Part of a small language model's weights.
Size: width 256, 9.29M parameters.
Each number is 128 + 24 x the weight over the matrix's rms, rounded and kept within 0 to 255. Layers, rows and columns count from 0. Numbers have three digits each.

# up: layer 12 MLP up, 512x256, rms 0.0827, rows 88-267, columns 128-159
# down: layer 12 MLP down (transposed), 512x256, rms 0.0625, rows 88-267, columns 128-159
up88:157088111118116125156185119123107072112101143137127123150156142114085140155133116121099088099142
down88:110137154111150097143086132134150147060133087161126130154077123156116146112137132143139132122127
up89:113141155106160115109187105155092158096120152140106115125111147100133136139174126122167120134123
down89:139082107123143153153107113119155111143149152118170117125160126131141133134107116149122125069115
up90:137140168160148124077134146141130115111174140132165136110117162112134100066127139137171094104136
down90:124124126152105165104096152101116103095122126108096152135111117148157160100134117190115114138136
up91:145074129144141074118101197110125125139132177113151145145164123162116068153173117124090158114087
down91:110137099139121152147127173132153133131120102124147174109114187164139123148154108120079123132135
up92:120166091118125096124100137113127151137108148087117147137110157121088120165120114127176145123147
down92:098121090142172143126134141116130128140085116143121116122166119143074097085164126146126131134126
up93:144143133081145116102108144123114124147109087178111131151123129086148138135095123155108105118139
down93:140111110184154142128153174114159125137136139150096099108133123134147092122152125150134121147124
up94:113139094149136116106105129111079117125107189138131117177105135160127141134142123074141152127113
down94:099122180148109134127154127135174146164178102132127160126150108131157133100133140143128124159103
up95:144181126140131137155161106134134143125155150159124139096159138104142133123141112115123117118108
down95:147150130143121133108128146148131143127081058107117063129118121123117124125124153150083160125152
up96:101125098158114151125166096073143185138107152126115136147103166147117109109060124123123124138109
down96:166146178123100118092144104120140113127108109124146101099102090170151148174152094085146135087152
up97:170085108131139179122160146135155125115130070102101133178127127106146123099137153107133151135104
down97:080161111090119123152128107143113155184113109110135103092150121114113158145134122147152148173103
up98:115139100168178119130109106129146115108094165130159125131148120137081121135107143154153145069132
down98:194128091099128110115106108106095113145177175124140094133136155130177150115148131090164104146146
up99:119155172137127146110082068121126115116153137126125147163117143119148107138109103150115101081166
down99:095135207131101153169107136132125127106084130173138138085164107109121145135175121155114138108110
up100:180132143168173134092111166121163122126132124124116129120108153144143123139118108087124134155113
down100:104094127099067120143169095139121144120180147164126139120118126077131148161110134146125135110138
up101:164136141120129087127113105118100186168124170160131125105100111142126117144129150124112174112118
down101:127119145133091176139116107127148126158080107158073139101128136128150134071098122147135126102131
up102:116123138189167151101162102175137153121121118108127173126156179106125160129118100126127128128126
down102:107125101112128117160111145114130104094158117149135082095145116116143164141135121180123134142112
up103:116098129184105117088102134125090157121120146125122112106089140128143150137102157126149144122108
down103:112101159064143145117158123132115131151130113137113112143118144141112133109116123152107100120160
up104:092120156117087091097087149160170141128149162107121128142071153145120081143155091135135107116101
down104:150159119155133105174141130102130142103114088125112107085084131111140143129111168141156129134137
up105:123119119108146132142123120188118129102160120139106127121116139122138098117119142151134104133129
down105:159144131132113087119126126063153106137109136124124125142153134150178143098110105145139096129138
up106:147157132104112099156135147107130115106115141134086137070079147095104206166113112131115141111127
down106:116177114142125134084139136143137081180152139120145110130130117122139147108172106095126118101163
up107:156136135112111127141148132084161136145121159112151144154133129142172133141130132086085125135088
down107:138142128080150180152136134140081072148116168154106098115106151174128094151115126155122104125140
up108:095142120133096143138116134099150130137150115124132133108115188094144107096118086107146089147116
down108:118089126129122126121143100127136126122112137137127126150113065137101155121122152133136147106110
up109:144121134136155178090144146121132105119074139150131099138152142153108110184113146107126123096160
down109:133134107168091128127151146166142154143147116146124152139153061125154127122134139131118134155149
up110:109159094111144107121098114090122135139150154133138134076162142108098147147121122114145121135139
down110:123118155129123133135180112134095129125150113125096122127145099140121118115122103135113109155147
up111:149114044131172144121147151136130137154118106129144171094108107159160109109126119109115136111125
down111:132134180132115088159133133121105146117124113112118060129146135113127121139155142118152116147158
up112:131130111118138180130160165123139167122119140116138108132111129155103127109128193134138140146090
down112:153100138148119065147106149149131063144122135136134173105116098108104118137132123139101115058147
up113:120132129128096115112134124105151142143149135121159137111146127118098095132115129131122130118112
down113:093157116096114139133099124122092132148161117081101102121115158090164130126149107120130179086131
up114:126129138119125102135132116124131149125142111119130102114105130099129149149096121126139167145111
down114:135157139128124128125184118138107110134096135142148124156139083114139116113158168105094111116161
up115:114116116101131100121122154138156115129131114123089134158130161131121101054130087087110145176116
down115:144121108078097150140164133114122122125115150140127119099131113123141101116165121143127121114124
up116:085127083121115132143143116138143109138088145161177120155151126112100136038111129115075154087120
down116:160147155151120156122122129107129148179153122085120142117139136148097144192100096126165117169145
up117:132158166141092098067102118125125126107107115123114174135107167139136113141150127136132102100167
down117:082136123153136158129067138138145178168155146168102148124142095122140141150139128101162085110137
up118:133123155131151125133154130127137159081110166157093137167137148147137100138153120159121151082095
down118:121122115195098139151126147118119084124152138109164142092093097120114111133120117155119110165106
up119:156157119142111151123106142145085186115108132086110114125112124080155108128170159132167149105139
down119:131085129134135159140115124142138101131133119138145159132055102135114097148119099151143133132123
up120:120101157144147133145120152129166127097122124141117150146103134119114133101046122121109145127122
down120:153135163143101137135126128127096102107097194165135096144129113127149137156151119122126111149155
up121:156159149135144118125101153141142126092135093121141113117108114151107151151152117124156116119137
down121:066126123134144140103174133101089129097142164133122172138108178203141073107097125148105127160135
up122:126140118063119140109125128134081140149117105097146106149146127169123080084159122173142134135134
down122:118096147112171096131181085137121101100112176170098177112108127117125138141085084116184143091149
up123:148093097119138155142109113156175132129101123131122098160102132136147139120137180120110104137103
down123:116099143143129116126133146141123129091107112104123133102135085136122152141162073143125136125167
up124:141116111145126102128142141121168154125115110101150120135079100101101125128149139140136144160140
down124:157119110120119137118136098143110155132123153139103128169146150152155100152138105133139114143150
up125:073147170106159165119114086165140141102183136163123131169173152123081092116111102141132108134160
down125:131098118132108143120116148147098130084147102065097120086117132095112161200148121120130146100113
up126:149104117170102142137139131115115117116100158127106090158113116112074144119122076156154129100175
down126:115135151139126126159179117163151169138161118126139119144104149127137114125120112115115131167101
up127:147140102146127104143123134145119155167128158125129128114144135117111097154142095124138106108089
down127:109115152133131150178147120100126117143141107123140124196134107165125153131103138140153119122147
up128:085112089130096121101116102098136119130109104120145110104119139091129108093145093109120153152117
down128:162138133093121107112115122100156117114147153132157145134171171133104121084155161148124133109191
up129:102105142123127117139161116114131140125140120152099157118121105115135077157138171101058155106117
down129:107096147132120155104115123143108087138104098135119119134149134151087136140117080138195123135147
up130:101093113107132137137110158124080140134097129133116134154109153148143166130148105171128159123126
down130:128131076111083102096153139109143095101135125134111106104165124137152134150118118126143132160109
up131:138087146162097113131125139130144125135116122140123165101138146126120134137119103170142172111124
down131:124121092075198159104122093152167162126142147132086141137146108126096108138147112151137153067108
up132:129097153144106138071100090094142114130134139165047113113131142128108129127151124161123148100164
down132:141100177152157121057151129139136126097167076114099136105135085139081088148167100100145093125056
up133:130162150160127135143136157121139152132183110100088117134143153109139115135120114155118145163108
down133:138125048116120108134139130133116129143126122142144083106100118110113113114106100150126126162114
up134:132129164161139101120117119090134152165117141168114149138127170138145126125112070109067089147138
down134:139108119102117125146151117100108135126084163169151132126143164120120134087117102173147136120135
up135:159121136079078158138120151166120137133117133139148162152096129100134106150137156119136113127101
down135:093080113131158136118159072073131118085130138148134136126114118146158105141155083116120133117132
up136:126122149139150172156124053157120120117120142178118148088123164144116156135143154145104109120147
down136:126129110099100114116129193114122128148123175091140135130150103130150139103093085118095135158116
up137:128157112123098125116163130116123092144079108123140130111109181122133160152086141100081154148144
down137:144116158143114117131105119119142113105148168138137111108137124133145143118152086178172103125142
up138:155122112143123147142122134145144117131177121147139107144110159110112159097113125102115146112117
down138:114133117114134137100164165165130126122066118164111144102149139104158131119128137132144110126135
up139:105144111112128103116146135134086139147140175150125193115126143103118148146147119112107154114129
down139:144129116154138109118098130113110141126101167168109132133139111117142133116146130136134115169105
up140:139097170183079170084152108137154122175147133109129111092126125127128152143107102167097118125126
down140:134150136152130162091089113091102123134159145156088161111099137130136096093105137125099149173182
up141:116132121153152115154121135107100140128128123104139112131110127119132138168100156126099126139114
down141:128124127114123138105159150163157101133118163096107143128114153115100138100144156093123150134099
up142:112117117133127114139145122138142166140114138130111103136126144112152077107132150150134141116120
down142:132128143114093132111132147164126137134126133127154111109147176108148123126113128137110164069131
up143:113100107096142129136093104129176130143151132118169139161110158145141136118120116120171117125083
down143:144138136162141152177143132185120145148138104106107117125126138150098140115118142120105118102115
up144:096130119084095134104127115117123130130142120181106130170144135121124106140143133127146127128155
down144:144106138167107097132119133124131118117118141086128131131131138147124126146145141124135149139124
up145:072118130148113108154132110159151117094139098124122117123114116132097110174119093127098119094103
down145:157146150082140137131140137151148134129108143158102149125150156137168143104105149146140120135093
up146:149126062149127180152136155158139121135147166142131120134123138127142105140166100106136112123127
down146:102115177128111098097161111136113132110108125135141121126139140147162126094122183175086170098115
up147:118127163166133157128093129121121101064123141138118148131139131089088169091130080108149102111135
down147:136172116116086125066089143126119131170124124129104153158132114120145098159154126131142100179146
up148:136135108071175110129130135145116122112163106143130151110119177062160122154159114104161102114114
down148:120119145147143109113132158122143115106138130140133123144102108138096136149162146147125187156114
up149:132111115158117103085112113193098143158121108184147155174146110096141152152128082152113132125131
down149:086133104098130146152126141116137091140124182133106122086092102154146102139072109130113135087097
up150:160185130163119104148098119133201132164150139115105113151090196105145110137117115115124167104113
down150:109152134132086155124143119075157122078057072112133199101099118205161121137128086166128111165135
up151:130135089090134126118101113124182143149122104143123137115109119139150144159110140155100093109135
down151:134147173138136124104139134131114129125111143138084120086115117150118109140151115142152119113145
up152:109108116106144113122100141099113136103138161134131124102146207066123111150125091117167151110131
down152:135147152127114140132145106119090143122095085092142140157112102137150158111134116139086101153115
up153:085137142170109122109105097144150121114112138142132150139131098165143111144156173125124116147134
down153:105124132134173124107176100119105118124120134133140109076131134128139155140124110121160085132141
up154:091125126111146108094123154113135151109148061122133115129093149103090130124167111125134120152098
down154:095106123135117116117172108162162140114109132136156166141172167076098160139108112132152136087143
up155:111127104140119144132113107181106139111160136110119153137097169141135100150169135123121134132117
down155:113113112116141101119141152160123136145126102150107144089165107104139117090103126159136187150113
up156:165142163120131115151124133134126139110137093171137136140113175114136076117167124120179145115108
down156:120138120145131123098109117117112097108125130110144134131083119129138126153053140107088163093152
up157:106130103131159147176119094113140150135140153143098118137105141078118166139123103145123095108196
down157:140101130168073109078113192103141102098122100154114150124129126151115127138164134137116128115090
up158:120162175112121107094123154155175125119140101142141127143120130114152157142112150144167112125099
down158:135135169123106133155154140127107121162114143091159130140168125100096124144088169111166129137112
up159:123149134122101147160166116124116136127128063199120138112118120101139163134118140141179132096086
down159:111067169153114162124094113157150158131114115148142099105124182127114104108084170111131165135144
up160:141145144147147096122113133110155145156174129174132123113122113082171128129138127125143120126138
down160:146092113111125146121147113130114106141121142142132119125126125139106117186159096125120138110161
up161:112136129172101083089133093144147136155149115126114145150133146110111117137099119111123098099105
down161:100142112055059132176117173112129165105147153128140127193136098105128164108122121127140126159135
up162:128143165131055141156175156138095129116092097116121119141094120138094161102178154108156109109078
down162:167132106113139132123121069111126115131146135149132150137129125090160115139139116124132162100169
up163:151068128134166187094101115077135120099098139127159116118197118134154119112137105153129135112155
down163:102141111149143101111112145117088136130125124150136133139126115145087107162104132134117142136110
up164:155139112075151100151136107157162125109164082114163093136171135085138126152119080112163129082098
down164:098143111175136162064149129106142104138135134173153155126133118131154146106150153142101124135169
up165:146120128103173156087117137121145126074129110135105159128106163134113114123136151073136120140108
down165:134118135131123093156158122110125154192141117118130139149126136113125128141152130131104154113099
up166:121107142123117103142117150122085077106168115169129142162112140126124098153135074110164191110095
down166:137146139178156121123105115119162116155171108130123087110120128158184147123098175098127108114133
up167:131086132157152131068150094116151144128115132170160091119102105100100139130130107105101139059163
down167:150135133125099117164106114123107118123131143126095153154154093151113132131125163139082106129136
up168:102126161105086090105139102149148126139140148187104161112141101123116143135127112083132156122130
down168:135142133104120163121112173144167105127132097127125135121121176122206137121102113128104154136120
up169:113123150119121160134170125152124130121153114138140130133094097113153123103115128108114128138134
down169:147115127118146127121113130116101152159114110123122123133173147156129106129154112151120095130126
up170:122143144184125101125147139134163117096106131118167158166111139107120056161109136104152117158164
down170:147115116137093099176097094143143183153133092128090102138128124161147127093112164163122139122116
up171:120148101114131110108144140167166139091117097143162117097123135107132176126168118070124147097136
down171:157088150132125128140099160107117141167133114127094146124125158152135112118130133183156133135123
up172:123118111124163089138140143177116095091136150102157163136139141113093107130134109061137145106123
down172:127149178115098154128156135096137124151150119149106076099110125140123172121168151131117110150128
up173:116176190154121172126173155143116163148126138142136096124106158130119091146149123139106127129136
down173:120071072092134103114162172131133132092141156144126110151077114130125139131093191164136129150124
up174:153145141137172124167145118136171158083127096150175129104163105101108135124157141126117161137082
down174:089089082115050137120111144125132137140144152116113109158105136129150129090116096150123061104122
up175:136137126129153110117112119137120139098115135142114116100135136119112142134103147074190122140132
down175:109111147112108129132156139145108117116156117094154150142122141117181107107136150176071097133137
up176:127126123108102115121087132113115147144114086142141134112121134098091110102146147144131139168103
down176:137171191125124146144147157129130141100131109158114113145146149108169129121143095162119126106169
up177:139116161140086127143114055094164086131187118160165149086120088135148119102134153115161079126099
down177:121196112144129102134126180130121160141165118121115099187117166117120152157165140129096139132128
up178:133133165129121127084137137169129144061180123134124123119173185139146108159175137125083136138108
down178:136132090146098152141132125103146140164125103113114115140147120216160173112131132139104075121189
up179:154114097116066160152125155137116169109164105145140124148106152139118093147148112099143136167112
down179:151117097152110117077103172160151122150137123109127089101116125139146125109111112181127126139115
up180:114097099150107136113158139161132140107115075148152155109162100139125091093118116105150142134083
down180:115116182117149141137106093116133139149095117148130076141111146157129109146188164168163141137144
up181:114105132185114097088117137120122109181093141144122124149159140124105114194168107144133123089116
down181:126090147107113161139156140140125087153153091122119163160138112110152084108133129113146146120109
up182:106126097141014110095089126119127107159136146115111110142144124107121124115101116124157123117139
down182:121110099109119132177104133141151133126143101115089122151105132131072173104088157136094090107116
up183:137144107151151118143080181112104140097137122136093146132106108107120162158131108157166114150117
down183:099138136115111170143123111099175096119086105133147118138097128108135102127162111100130137126126
up184:131152091040140121146174094150122077121097121163123124161070092108103137143120156117130117123128
down184:146112124159106142137131202125120134198125108101156165131142145159116100124104143123115158145134
up185:117079154169140136106149129156206135110168104149111098142119130151117135113172113151167112149108
down185:155133154120122131104117121134102112117169099159165158100152099127142131146112103099131167098137
up186:158131145120151129090081143141133128103122122087152126131147146163115139157135150119146086143146
down186:085111129135133163103131099144155138129130118169110151126137120119099141130108145128142143082133
up187:136123134124140102149149124147094093157142153077153123181089167129133129097156095137150135102111
down187:144140119104088142135118138164126102135170136147094137177110166110142128135115151144122101159115
up188:133104148060132129131131146114138131123157121130116130100114108130185096105143150111142129091124
down188:127113091136147149117111111117096100125137143128127134137128111152117108182071109106147145146098
up189:115104114158142121139107132191135125130115098104121152123079140146163147178143125180130126103139
down189:116154113137166104135121161083100117114102107097122070141106137128148136163115097112166129141168
up190:100162150099157122114153127103168108108137131151133105130141136109151115157149096180142154155112
down190:137115144145108132138159149152159170118100118107159139129132115122115142117148105101150145129116
up191:133107117129105145110146125130136168104169125105105152103123138102134116131125121133120178112129
down191:118180131148146152127104102090119165160123137166155097165185144147124146123101136080121098188170
up192:126110132129123144104136135151136148123113133153109125090120131124124112212118130124134142086158
down192:085153116099114126170161142145108123070158098151077075142167117162128097120132148119133100134137
up193:130100126122146153114147138145123114128168111131170136117140135182095133150195150113135107139172
down193:101149125122098059130091132133143153111103161168121137150157148086129131145071156128102072082105
up194:171098119131161071118107096121153099147163145131128143133107112134142083128108137138079190155141
down194:151123108122080121137074128100166174117132122144156076135153123063104136166127126120135094157098
up195:125145081115080052093137119078150139093152112119129123159111186139122107171155128130123113124107
down195:151096137123168180150122107187136098105106164162134117086114107128127146117164083123150107152128
up196:123126158163133141093111140140104110117127098127142115133141135139138125138097128146178105143167
down196:129102123158147132150104089152153109140131176129135138098129164133089138116111144091136122157110
up197:115119178162090107120109121155152128127143118174135159128152139152147136138145117167117127120124
down197:126101129138122158143102163108105145136113118111104137102108104092141136137151146076113146128155
up198:104116093125119159140198153106159137159118127127169125068128129148077148128132098076146169099148
down198:143138113117143130136071175137101085104131080087108098135151089093110120144105131137158126132138
up199:127107149106105142116121123122123150127089091128100094141084108114134131172130098130176167101083
down199:136133117147175092137147137139143163090149202171175193097165110132122132139146137095106100130131
up200:176098159123139098122184154148063127078133071119148110133120157135098126103141055143098167134115
down200:127120123075144096114101145087141093164136116148096105142142113105097113165090117106131124105150
up201:111131168136123122133116118132165117138172096097107154137110144102121111137132119126127117143154
down201:165132125144161123126106113140093105170132142128133122153126084122124146153127095119088120118126
up202:148115134115135172122127160154102195086145117129135119114068134091125180136144135115130114115119
down202:142135138165120102152141095097141133147129111139156155117115157176150107137173095148056138142100
up203:136118104113126095138097172144134149098122146158166109112118139133124098147123129127164114099093
down203:117125118109154146100141119154149118133113131103139137118184112135093164098135122111104111131164
up204:082125124127145133146132120140118136098149101133148143075126154172150125146107110145166098150114
down204:087081136170164122118123155160141154125130177136112160096110144187107132167131191119129136146127
up205:097120122108147155152111131127146147117107093143131073131160151098144132118088153118179100143078
down205:141117133140128088116151105099129116135114181100127183138116144133152103121169087157085125090121
up206:094096114143138110129065101133097104136116129116118188074124111131138147126106110135106111101150
down206:121133153119100105091088085128154153157108143084091131180114166118113139152120128156114126154156
up207:120159100123116151109142130102157140106173141181138167116127124063160114117149143147111120118096
down207:156129116096139108151133138149071162128099142101086146106161137130103119152167117127130098120116
up208:140124129137107170124133111161136154140130122138104120164126138138128129107133111125101124145090
down208:092122103150146119121176163105162125121128116090134119107130161112125181129103112114169125117125
up209:119115094123168095134142165130100147065154134115120195094085156168175110136141134115098122115129
down209:135130106114136128103146137154119120121100115160210126150171063140125115147114128140115137118145
up210:126117110089074135124136146140119131130108098119154141129122135124162138130185136073128092156101
down210:177163150154163162125088138146145129109157137163111134140130164109125146109114100139126100108153
up211:159101126132135120084160077096125094121149132133106155154154111105108145133119145143133116128130
down211:123141128103128173116148155150123164154133154110196120134094152125158132153116126131109129105098
up212:137109088112123102118138173137171167084116192141138107112147064146116100132132102091109105125124
down212:114171136143159146139129133106111131121137095137095142096103092143174197151173132136143080105130
up213:141109158161149128153170178164139117112089091123148109121127146126138120115103100152111158177152
down213:161120109140131124120106120117150120138139121113126160109112089129118154120128151115118112122104
up214:159102140108101164143117084071094135064133145161069140127096127124079107135134139114152151172141
down214:144140120124101145096097158124088143141094157131159149091121190136162103121162126130120141094109
up215:150108118134170141156156191140154094144114125179141155146095176178092114153091150145113137123144
down215:123143175112107111109116084118082126115130136094152104120148104118126130118151137114151155156102
up216:112132123148140134112115114122103122138128114086083140171078157103158133121084131125119097101160
down216:177126095163108147113098148073197155114113141146145142162099085121151186132122139132125105131124
up217:089087131113094132123141114079112160098123134115158125111157113094074120125100116149115122138125
down217:090166125141136130111107129223142103147111120141154159106118162170154087191110170124111146127132
up218:148103157162122116159135141129129113083127127126153169070094125152145109115132113101112125060080
down218:147142095138161146130126095160123120137160155150141153148136159095103119124113128106121171126146
up219:158085125114130160120109105118156164099163100152148134132110110127113174180102109110139116109112
down219:136105179122155159126109115138087089144130132158159137062128100146139106122115101142115092078133
up220:111112143124126124152176147116080104140155112144078165134137123131089087138129112141094144118143
down220:134136142133116141082131130133115183146107148161158137166108153097154157092122102148132135087159
up221:116112129139095155095137173123114118167115132114143113141146131120128082111099102138094164077133
down221:142075154098148100154157140150115102098152095182133119106127124155128128098130154137115071164147
up222:121134123114122077118133137100101099115135129130122102166103124131117098166116089130145133141107
down222:112153116170109124130154160104142154070137146167117136115135103133116104150135176129100125096144
up223:145110169151121129186132097138143114127131123141139157149154142138137121158163141209140120113130
down223:097144114104126083139103097135128129111139103121107132171117120137129126127115099074112170151140
up224:149111121143116123120169123143147137094084153112157166114130132150138124099160110157176149148144
down224:114132169127141152127099203108137134127114136142126149093131143133141136119131097132112127118152
up225:071089102119097131152116106117101108118094137159158154151137141086126097107151122139116119123139
down225:164089115101141090120126124132153100117138117124134151162193100161095144118075110134111112089091
up226:095110135073145161107145104108085147033113125154080173092111161151133139104153105179117118110124
down226:113106087109117131148135121137144145148116088085178144155129153134149147083124133110113120155120
up227:098093137151122108136109126131138136092139140177114148138137163139079123158098138144145092147080
down227:092096117203152121137105099178112107117118130126131087217146107133122119146101129103145131090121
up228:140108125093118112126138131181119133135128089122135150142176115129124085107159152109153124141112
down228:167113130146163094170147154068117087124130123111152125156094136122107139131089134131192116116190
up229:150127130121139162156104130160158139146101104105175098138111184162111114128136147156120101149164
down229:133158142117116164121144119133099112139136109128127143098134130097104157172086123135154109101138
up230:092145141075096172109241069126093139072159126146109151182123162155067167095150170117089119120106
down230:133136170170170139104124162092174151133102068057110172093171099140140102127105113145174163128123
up231:130126129102092154173103106103156154105152116099123075141124116114145156170135145122104141139099
down231:159098131130114107082116133143117122160078075123133130142088166080122087104115160133125082090108
up232:124121142090145198140127132120184134138203139073078140131143138113116118143085130134131154087130
down232:145113128135134112127105125082141176111100112159157140122126115122132136112157159123139123121172
up233:139119143128119151127182112096169130106109172130141127104156144089097145132172111106125130139120
down233:137136126123094130132083135147111124160121101128139131134124131172103114130112125174119139101083
up234:123104110169149097157106120146117112131135121113140134148132101131135113115096136129158082144147
down234:169147153125088113127101100140133105122157161089127085087124083108162133153110140148160174087097
up235:152160112138114143175073166108095145133110141121147102126066139139152108128131153106176149109103
down235:131126135164102123110152160147138155137107142143108089114118130111128142168116099131085118200132
up236:111167131144102090143136151153131103157127124103132096123136145126108144143121098108154122115119
down236:143123112088120161145159116089134134098140126131128119151154113130157110135167186125141125122159
up237:135081158136123132156129118100133138152152136141117163110103103119141156123161107096143106101117
down237:106108146103110184148131149125123150085109110067124135168134148167094084136125138158138151145144
up238:125117099134119098120139142130137073098161111154115127161124149178139105119116146133156130101122
down238:146102135131132154145134152132138160153161140152150147086136092164151096146122118095120155148144
up239:086142171136134126113133124134124110117123132148129152169135107160143113089100154068123084111189
down239:125116079100141146169134115161141142153162122155150116118107110121134120096144103136115126101123
up240:131120096132143136128147094137118141126116102168142109164157124171197067156124133088143112145165
down240:136157126099145126137099145098157126098130100129094085086127116147133145144187136122110113115148
up241:115112134158134112153130166114105118131157118139119166130122095145099138124139124127159132086126
down241:108084114120146137127137078129116148180108173127136145159124126165120101081158124132103127111148
up242:169110127098121138122148121129096167131121150114131140170115110183133076118120124126118147120124
down242:108106141087145121134121124156163115114139123155087147140103135102114120130132124144128126124116
up243:182134126136114092111132125126166160121129097136155116065107146143094097097185094124153120144136
down243:112101118117154161110105107152088146119125157133112110184145135111156088128117136120114170132109
up244:135092156104112123146123102153134130127160131160162155174151157104111199169130132129169125168132
down244:146151081144166112162143140108149094116137101112140165103126104099107158151150155112135117112108
up245:150110168153098097108133132144083111129143171118133131149097164091129097138120144104156103108129
down245:127123093123147186129135112115169145139089117126112158081106133169102140127133104169111129097156
up246:098106133132085122154147120118156091160147135133132174120123122119089134095091088143134084132135
down246:172132095115133136149166148124103155149151168079128128154118192169120073152134097126120094143157
up247:122120172144145088147111140118126131110118112139094177151111131128080140137141141146104153120165
down247:143170130112134116115095088044153113157151124111106140129109157115166064102110099123121128107124
up248:097129146128096142092108138141131186139191149182137134099127143126170128115106108121096118094136
down248:140199140102167129163116116152139125111121101130142128141153120147112160135102131102117155126129
up249:180125145143127147149122141167128138164116122137121105156119114117152137141133122158085102157135
down249:102118087117121106100104129154115152096146099120128123113165135147105122138136138110111144151118
up250:153140156125145170154130116128110089125100102155122179141139121121170081104139158101150145085117
down250:102154150116129108100152160140103129072146105096108079098135154123100120106103113137072125128132
up251:139102161134127112195149084145125179111138117131148133151112151104142147121159084141136104074161
down251:108146153162128152106147138119103104134154123150162101122138123134129160143110130166096126134125
up252:104112178132103119115137108153120086148126090098130153113162160165082114160091149108118103111164
down252:105090185095134156161148121084153121116145172143110117118093124162136154128141116072102115125123
up253:135099125112126113104140125096147155140151203116162111110138112121082135121157145137148119095098
down253:095145152177110109099120148104116160109111097151102111113141105139147125117132129116174142160107
up254:126146155148134089097170112120155145119175121146122121101122121161114093146116118118122108145143
down254:098126115144149155138127139163105131089132129140115111139146116137121162112122081129155135125114
up255:121123081152144124142138119135127097151141145122097132163092098107114137096104135126112183123125
down255:091134110147086126163135114067154151179102080104095121129122093143143128158121130140080095137119
up256:144092144100149154166190118182159160080092160148103116182089156123137150092133133111111103116135
down256:104131121141116138124079122124115117165122079142095082099111168142152139151133122132120135120132
up257:132142118139118118120100124129122167092120094100116152124110160150144100056137146110106135141153
down257:131134153181132108131132163110124127138150124139093121158136137134103130158149142126160120105140
up258:113128126113130140126139171119122187145119136176116120095126103106123125137142157099162174121106
down258:123167136124082103144109134114123104140133111104152119120109173114178123092128087141106099151171
up259:137123139071144093125115081165120141134122094180117160118154137121170137113149095102138080107156
down259:121063121144106144161136143141151157096121151149172196095113099162103122178148122111105128111144
up260:125097123155117152116181107128113162144146113132097126141114147129143157145093134141134121122155
down260:142134109133132101117125160124094135120137121123166152110129114165125116076172084113174111128130
up261:157128155158165079075186165116134123086097128088122137118131166159104147180153106130132186163103
down261:129094134087092119100125178169073073149133129154140108183111139138123098110177147102164089127177
up262:120110153116098157150128145154119117076109108085148115143120122131154103110110110159149130114146
down262:118144116139146141106139085116149115143107150154090201146153116137162128105142063121116112101086
up263:146141105170155149150099166149099143131122094099113092092178173132103124115094113099161123134145
down263:093128147128142116112159077102091091160112126168133152138143096118162138153111150144102152127151
up264:154137125150118077104115154139124127137119130149179122125101152123062128122137148147084093141151
down264:107180165124126152134170138148127148168106118133082156137166141140136133140117099128101115113137
up265:168121190099139104159141118127114145160143155155099079137089153154086145132172125128116166073150
down265:122118104116116135142118115135124123151146114101145148142146139087148148112170119135123120126141
up266:108109120060141066154098102124124143100142159131116137116147128139098096153085132133078180127148
down266:118145165159123193126131137102137165138180127086115131127102147071136120114155111165166163155162
up267:125127101158089166113145140133159123154107131131138105124103149129140123063102145149134148096170
down267:148127140110112118168147120111102113129109137129131138119181108107128104136165143148077133126131